config.yaml
hidden_size: 128
head_dim: 64
vocab_size: 7569
norm: "layernorm"
norm_place: "pre"
norm_eps: 1e-06
bias: "none"
extras: ["capped logits"]
init_std_qkv: 0.0184
warmup_steps: 200
Each number is 500 + 40 x the weight over the matrix's rms, rounded and kept within 0 to 999. Layers, rows and columns count from 0. Numbers have three digits each.

# layer 6 attention query, 128x128, rms 0.102, rows 0-25, columns 0-127
500574545533452502594487498472561483535504550530489443575496482479514520547470544465496525433509521533525438572445463544560562553600460460442547473456524480507519519445572509481498376541476492448473594468492425524526500503444403445570504488561426550467422464518551494497480475584498542497548560542525529375530489426524489398469526509482503488540483516452438532509561486387506544473480
513468421457535509506535567559471459436442553477559438417524533565636540510441486524512455475414540535537545533497448523475470539544469462491542546431495445535444531518473575526497564491520491574416454532478576524552509469429517493472545500578588501463588513495458496536537498524488580529459553448472421495481429485492494465489511493491449545542569454548518440418432516490438443534551
543536449554488559451575491506527456537538468448410414577527525428585525399453597473570600448428496451410500474453519529549469525533436553448540480484551490492435517483506549505470487451487506506535461475473503483489465442499523526580586580539491526517546510540499480534537536467506620445455474465395533508514423485539521484516446485460470529457488519599494565473513473497520453514504
429533481538518503532491528542480551538503450548393432397520553491442522556582509460562548453472485503507455512440454563479550480513549570416514516481404522514536512536499474507461495508519508447439547481525447513456426413553511485531540490506444491542475568408479537550457557488482568494428481486424541472583503466425468483473547460590526545589447440553535483454448457533524532552534
545531506622529564528508473537503522534494588556495510477568465505513516469461625378495569506512430531524529484447526520505543455578444508529445510418498487537516518544529555456471490459439452539489475614470509486451502412532464587481555505395493462488447499481500522426488563526458518513556484463376458536463454573418551486496478458559394530536607472430526485401499545496391504534500
437429500557496491541471500493546538497537498557509531496494379469479469523503510488499529457588430455541516524570445487595493457512434480527483452472473532538481532498500516524530558441505621540464476530552499540455438464509515504509586536479486529419473523505493550464593555513471397498435423497522477565511520422534564517524522422502477476525448490504470388520434510537487539524577
459524442493481532454569517420429433531440478482474638476488497474554575543483539568505492480401476500579461450565502484536433540490505531410571559524480473475503459478482473503467402472450521482530523476434585574440431504617523478497471522415556461471475473479532489547496540494429518529561520474516521539579505564532397512456510515539504525455544504539557487478530506580485541497509
419541543562439508556484396459486473484443580570502462523531423558468475454558450471492440530563534499499566453472544510533441462431463513503492448518467471479519546567527574490483522565501496523491480444456470429548494471444548514533525398445509544532444547452553523459494565563489436511428532611486561515504463488548601478594485522521484564488504517468554462519402547561462517527490
534510494559587484512504471502504515523436444512507526580473567492429512540561470507520422455546511476487464471501523548471511439509548522554512511531479468479456495519509603500535607442553460483482467536491486455472523442579681548521455406488546488602538479451507488474529516466553499484484518464463484486471491479502514462476468537589432433593503463529437522400438473517519427506441
487449492489485549476493493434422514468433472453480510592553528418511553483530546463461490606474517488380424509572523458486457504521548471455493504513483465519548515504479533507494444493492485527544545503473575463515485529488462540449441476495462603597512530451486603463512514516487466450511540563485515564585445571510520392464448462383549487421442520571503499556584477471556503532436
515493499496526561484506499528474485531502477514552475469506500537574501405477513607484568613452546438461561504515523478548422492425563456482473586503465493422514444484478471517442464512549480470523503577543523504443567514478521460403486472481563615465446511557471460483473445476502535542536558482519507531526444494487426466416535569518516519449550484491543546535506414521474490529419
451565504540538430461537485501519458510538554570412492517569472374599553531473596474508434458477543518455482527497473403499569542556502541477435455491594472464543498520515501472504520405497560497445546463426514454468475529501541427493428515549602523492470534510509559452506483538451500525493573470447511475505449495500540493550497478557425480489487521484505490557432566549426519515520
497492512570472472431523497513499481506542488495513534539540462482533518529493526492622540518533509500419505474585526515448503554538484485481479389490459518517503503458516472532499397444552506554516412489520526442470475523480456524479580615436477435500499599464541472501462516430516519472580486449525496433472523551556514494470512423481522440486486552547499481558580468478531464496467
492463552433497484529548417464538541453533460483537494496520540415431499509475413487539517529461420459489507517507413579521525513544546546520493510620486512509499516467584412614520516495569460439554515480602590460466432556463542477465459539511545558542457485531493525476488441506568504460378460553611467426514484568498487479450607486468516503460470439514470528547488447446483488451559
413526546494502489541453475453496465438478590534591493504481519399510531400576510461494543557574440465468541493467545496554436511521485463538453552476505531497501475516472506531583450469539565549583537460487498546529531533410555523540537485516439456514514584478520515449431467494505424465564482444534529512422486533468456592496481441520473443483451541447470434539513475542473458559476
521478497516595536463506465481503484543496464465442484425546568416531563513483477526585504440605436485445480479418505484481550471538549505437504515478507533457581443466392486510433521495608529500559482484514557528464482483480532504511498572571554507510497535533451493483436544561420458512481496552489548489624544509426524487441526432549477587542461456472435446467464460588441512522542
525594479520609463545525445555507514402547442469570489567518470519539504466486569516557462504449495555496457566516519540499557502550525547457510551495508508431452466472427449529559469526419530471460454410556482449555578510438486477422486519556455510568494435518546593514397477491545513496521590529419527454550518441573596465470514434494552585529461418470492535485511442389569456455426
551448467527586450566500541478517495480468518475570390455506461483521599485481555501566470521444540508465516490402536472482479457486500505410483557586499430560484499500491495515464609496542456486544379518456529488605534615441513488540522488509593528504477488519547444483481421565490464545468576496487487449467487463533500519462480528454522521502533455480505574457469527426455460518554
524522516546531526493535555466532455459450520488466494505433419532541449461539505508487509487478519463542521488530506487488477520492465519515519532541504532495571523504499473501540536570556485480513476421461560505451536536481547546493524461495531507467548452503519474492532579496474438423551471524538496529531455502518512480492476552461512483485477470476520498481462422539502462544470
539373527482530499489500548585470479511506563471434503473507611399414456403457527492521477542477408489415552506484475504500497468553494570365456476560579496583472501539530546497466608491536524480545502470458502497518477518551607473547488456556617533527506545441428520525565443545552530498481461454504509428546481448426473518469480508520486481464582525491417547434492577444505502477543
525501541529483534561531486419497517460481526481539490524526507539503585481466500446465479532513482567507431529520502518451506481611505461548474569472560551526499475495510513535491498433471432490497545548453531495605423437461508514551449497533505511506462461530512523437464536549498468485440546508459480539586443559397543425497467441467613519410495456535425451551540495470526472515498
544513550551481436444561535484425559536506578458447449563473410498545456418496587495477488508484513431524502465505499578493503534513448385455503518550553509461513501523577513514538356507482491513514502446583601487457528513454472554461603570584500517489501500491404497507513539443451482472418436475450534550542468587525542553486456492489437540512531546528533480587467380472524428551503
538397396403484460519528484532530517508531520401533470619489454567532570563538512460418439525471516530538496364497527426465403466488483467558522463585481481531472502538425528400548551513496527485517524455482580449421526521501528571481514490546544467434475497502551494482488494488513484484508643550623510495451513446519491474476420522525499432538583469490544510489536518460593479508492
522552475477449528509450543623540486458570511434520451520487549527571468453431545501525505419481502486493592523465529451534515477501476495484452462482430455417409462453487539519500436525445584524549433473487491577542470516472457448449491552512483511371443562591540424539493519360539448494539472454463532466548554479576472592597465503444557585542464495468526455553562556541535552409509
513500501531498610581457448546520491471461538516535443486498476522458484466469540499450513446499558503443537471518522500524463529537481471530437527460496475517491546505490510476528556470489555479563453501505447458571571514464530539484507443456494551443533523581515507467437603549521399583508531534554507453532458456425556460468506464421526593467507546512441454449534494485413585478475
427498528529471507486559475449441546470463521488558541533479425537475554462569518527457475507500506467506441559498446477519442600489518481530489490461557496481497595465468530432497504454499453558421471494537542436539500481569615482495536456566515563592566441468467463433575479529562511513427631452510496556497430477499483442458424541603441472521542509526444515445479473470482487504512
# layer 6 attention key, 128x128, rms 0.109, rows 0-24, columns 0-127
530461470517459582553537474582494525473464497488506493601498453510508556571508565439436493477514506458468452438498523457581447499512500483505504481527498492533560545548472441479471459475429587503616462483519450520473456495533532525494508537399472484560538464540506450568551500563514483481431467492407488544527545486498466560467486472519498492487532543498486509535454432509486440531525
468466463514548494468561580515494512532471577445457474476476606482448525529388584466521581506416516546579498468523444444551476492460498500502485450525507514490496503575604468513530552516546461475527485574461487512423589481545471538522496500442531509465464467499572501484487480460540474512495519585518532517489438511490509479487419414471465497475541536381498542546516449433485463475519
406554548581545538503529527554551510451450624496511507505535502540425498541467517528534494579517479479544515406539502524443455481493522440490519572450519493505533495497494504548513471555514525517461489468487471478426562482545479554452511547486456540462476544571513405489461594516536492552472538471515487477509452466509477540500414516481434488452505485477484421464461518483432444464578
423531548536494550518492479473523512530450526581466495508479482456598430454480474524543501455513457463516432472501467556487541463499521535532456494535517427535478541490492513476545502503503533520436561570559509478525488498537527467564537527523505496458556485603502451518427466526442502431407523458502468573519464501510446519517483494411512440484482475529526540449586486470543428553498
484489488516449554564612526470547575493467524554463497436437499512394472554457456513460472473538533547473491516470520505522523537532446477461520466432567505513644492557502524436489486540473437457591453578503449506482497509536537494565471504545487497579525554579465498494473489470618424508457538450554594503476443488504472419444510451460552516474482497458485470426582432512505392482557
491511537481504470468500459434545439547498579479466437544499546531515537423569467426493472476489548545451482575500506512552552555496461445502420485594538543509497529483438478458462493445536451512452515571493475474568531445525532488493463491446567557479472458553483476479525551490476501515359524504553535499473493435450551520505572501482548547527463512507456469555572514467516498504603
495539526609510436518511480572437458534479435583481534483473520539558457572518501544569501485495454406443467560548584517458526479528531500551460488523498522471468584464546482495397534469589522573482500524479465477463566537486441539470464504501492552558572573602550535554461530443452535494462431503502540527465449524498465442489476496503493418455433486419535437492520494404480461513510
513574449471471468554494473470533521461514513515484523423491515528467432455530491470486440432520562571424480557468541504452514572562500504570432505505477489436527535548441476440509498558548541497505551527448554483496444552482520486498470462452505520459486454447447490522459527482535472584473469451548526503516572505475578557447475494539524492508578413471513488587480555462528554514442
502493518569492492484460514443461581502510503493507534500416463468443514418446503515592549452556459475522505501511481495453500468498525514367445518539651477488512498457528501463559491514543508571477495518531538464459524497488505495475483514440460513485460522456426462482442486565495462489582410524506492472483601633565512530440520481399530562494549486538484537452540518508545563471488
435469491533502512531566548590478488536458524461477564494525471520595429496530457487545459505513418536501524505481559533504546482466517613548545498380466568565572525453521484588476530457484489533433545437507568500461474476461507454477501493512457472473536461474438474465458542474516496485510394423477534540475457511540492545468520459517504443531515483514522512533526565448500471431517
459515484576508493483534441542497510475452480552542515398523496450476512488540424548489506528475457570608498502485502507477428469493498499492519502466476462481441537504548514552572532397505470501495511505392489471514442497418564552456476542513500511523454571487543493578479530481529461531537506491494534512549527524459520499500495494580467462591480402520553463530514502511470503473411
418541432469508486546536443545472454426498531426538443581459469460469528452508525535496545444558521553444496515487490449512495526459447479477505507508468562528506553560543516435502460532416526499530448573589476499430489492410520549557473508410493455461568582565512509482478508548563486446540480515579549516530500499521494539481526483458467466481480517478523444537539518504459470560556
533527544561477465487487502550488514535522510507519402594562518580389510511496457491549459554522507468436520480472546560512471441508479508538502529464505544470535527446521537559475535471490462508420442493568520416533561548488530473538417463456515475502478457484472531609537475596514507470532480472471497528485397471548475497506486478531495437501492558556427521468500513504407408492527
550485493556485481452489460552476469510434547530498486605502497557517537574481496522467520531502427467587453443466493457448453511448424492551512599587529512551398550495531503539484488438548513464459491502537478423514427483454595483491556367546461476455567501506411488500486444506460508504482490534445531499536541465509557572557555559485514452531531466463514573438486497538496471432442
487595480421541517475580520481446482571486523486477469468505510497440543497524572517438522533518525564450520542513466478497431508518461492480575399489517551489456445528529482506431465549502488492480519498493449473509425571446436418493498552540551507421464408514433481493471458517592493431526508490544535539539551473495505509471549573596467538541491555525535533504481503520478552461482
431468462531540493491489499483494607455553556479461487519489448414563458497511513535493465488415480507519483514534499585480472469484445513561496539495463452501424491555489527501543407513439462423500487500548473437508572581481529452575500573504419507487523565599480477512533467473614549449582424577532410423517409445474506540522572517467516491497524509519517508524507486516572478418560
389472536538520504526430559527557529487560484430521584532402561468520457544441514469477538593458485495478484516416458434572430527493480469492574513554505530579567528487495503525504591465488563428421504463454466610497530530498496510551514601453456397537545498590476462518499476555418467449502416473406458446575472503390469564551528524563497496514542484575427513529475511517474504484537
520517522445488498590525531459463552450470543404540543445478442576493511625538563548405517583426519596519468541468502490526441477454443441529471509466479470536489534579549480462529468536515484436468534465474537490454505517395564542515513483424466488568483535422511524526567501480482529544579523529518521441517541514485505536480408522483428512514561461501475535479462503418487443434479
449517537525507464504504494517473441454546513502503516449480532511538540529532500524505544509503512502480462467471487494475505446505578529480457547422551531473527546488437479415513432471536462481511550518486545467530501449481411502507473460483549504546492507486501480527430486493491467561439465500437523523539494479489529493478450581567447562505504476516640479517484565466477529527517
468484403464436523531542397499447432528545547501491506538510463503467500494438491481593534545501432533479542532468479516462519478424498412538518505431497410574426461481588512477536455537480573521484564447531559513434462547531513430474465515540463550470472555545487513473489480548501532525510472554554568450522514440552411574488445476511523522458550489396516526475546476565571506501501
524458452497480479524538602587549486474483519478471529537460483515527523524511544450479500554478396527548528540451459462526490502468483532472560542504484483543559413580408534464435569534548485484537511549543457490520496460469505539433549496551495524449535420567442516441496500451543465484481424527472519551470508510534559522536538456429543568450494481511505463487488482472513474416568
439532548571468469565543474443544426541499557472525542497572615503459463511524524543483454555544451500473520502395449383450474514503458506493513519419490568434550469539524545526486476428516438463519473492486419479464504509503511494493474570574488466512487462457573468555514412608468465504479520430517477542511531443523546552553529533508514548466476456471553494510480524535477508530526
522466506512523564493487467575443522507490460465560519441521507493470525507512495541513558525432512437494539545454496471486568437473486618352465438437533507524439475571399507459575533523523514593499441502505414481494550456491505502478430481500562539539584535408558564515534549475479531483636533443513444541403521488457571456468517544515472563522527459439518487484458488472467529484507
526553510503486446495500490551540456562465454480447427468532586469533589494455466491480429494463511497497487467480466555489475550559487447523489492574430532448463486518523481484480545561491467428481461374485528571507593508552533557552477577477492508438477513542531519554448598582530516513535592465507486486573510485377460428479523538613496514495515459514433510571417444523472502487482
457471485510491524496544488560499517479533470468436530456441532493504502487459450425466524429431481499528458539477589560555568583574482465507507538450451456525500524551479468552494526498522496388482470544494542589543440414497551530555521491518520524485350502441446518486452525493602497548532490548466500446517482459434544519520490538543472565516470455474498496565530474507476546479486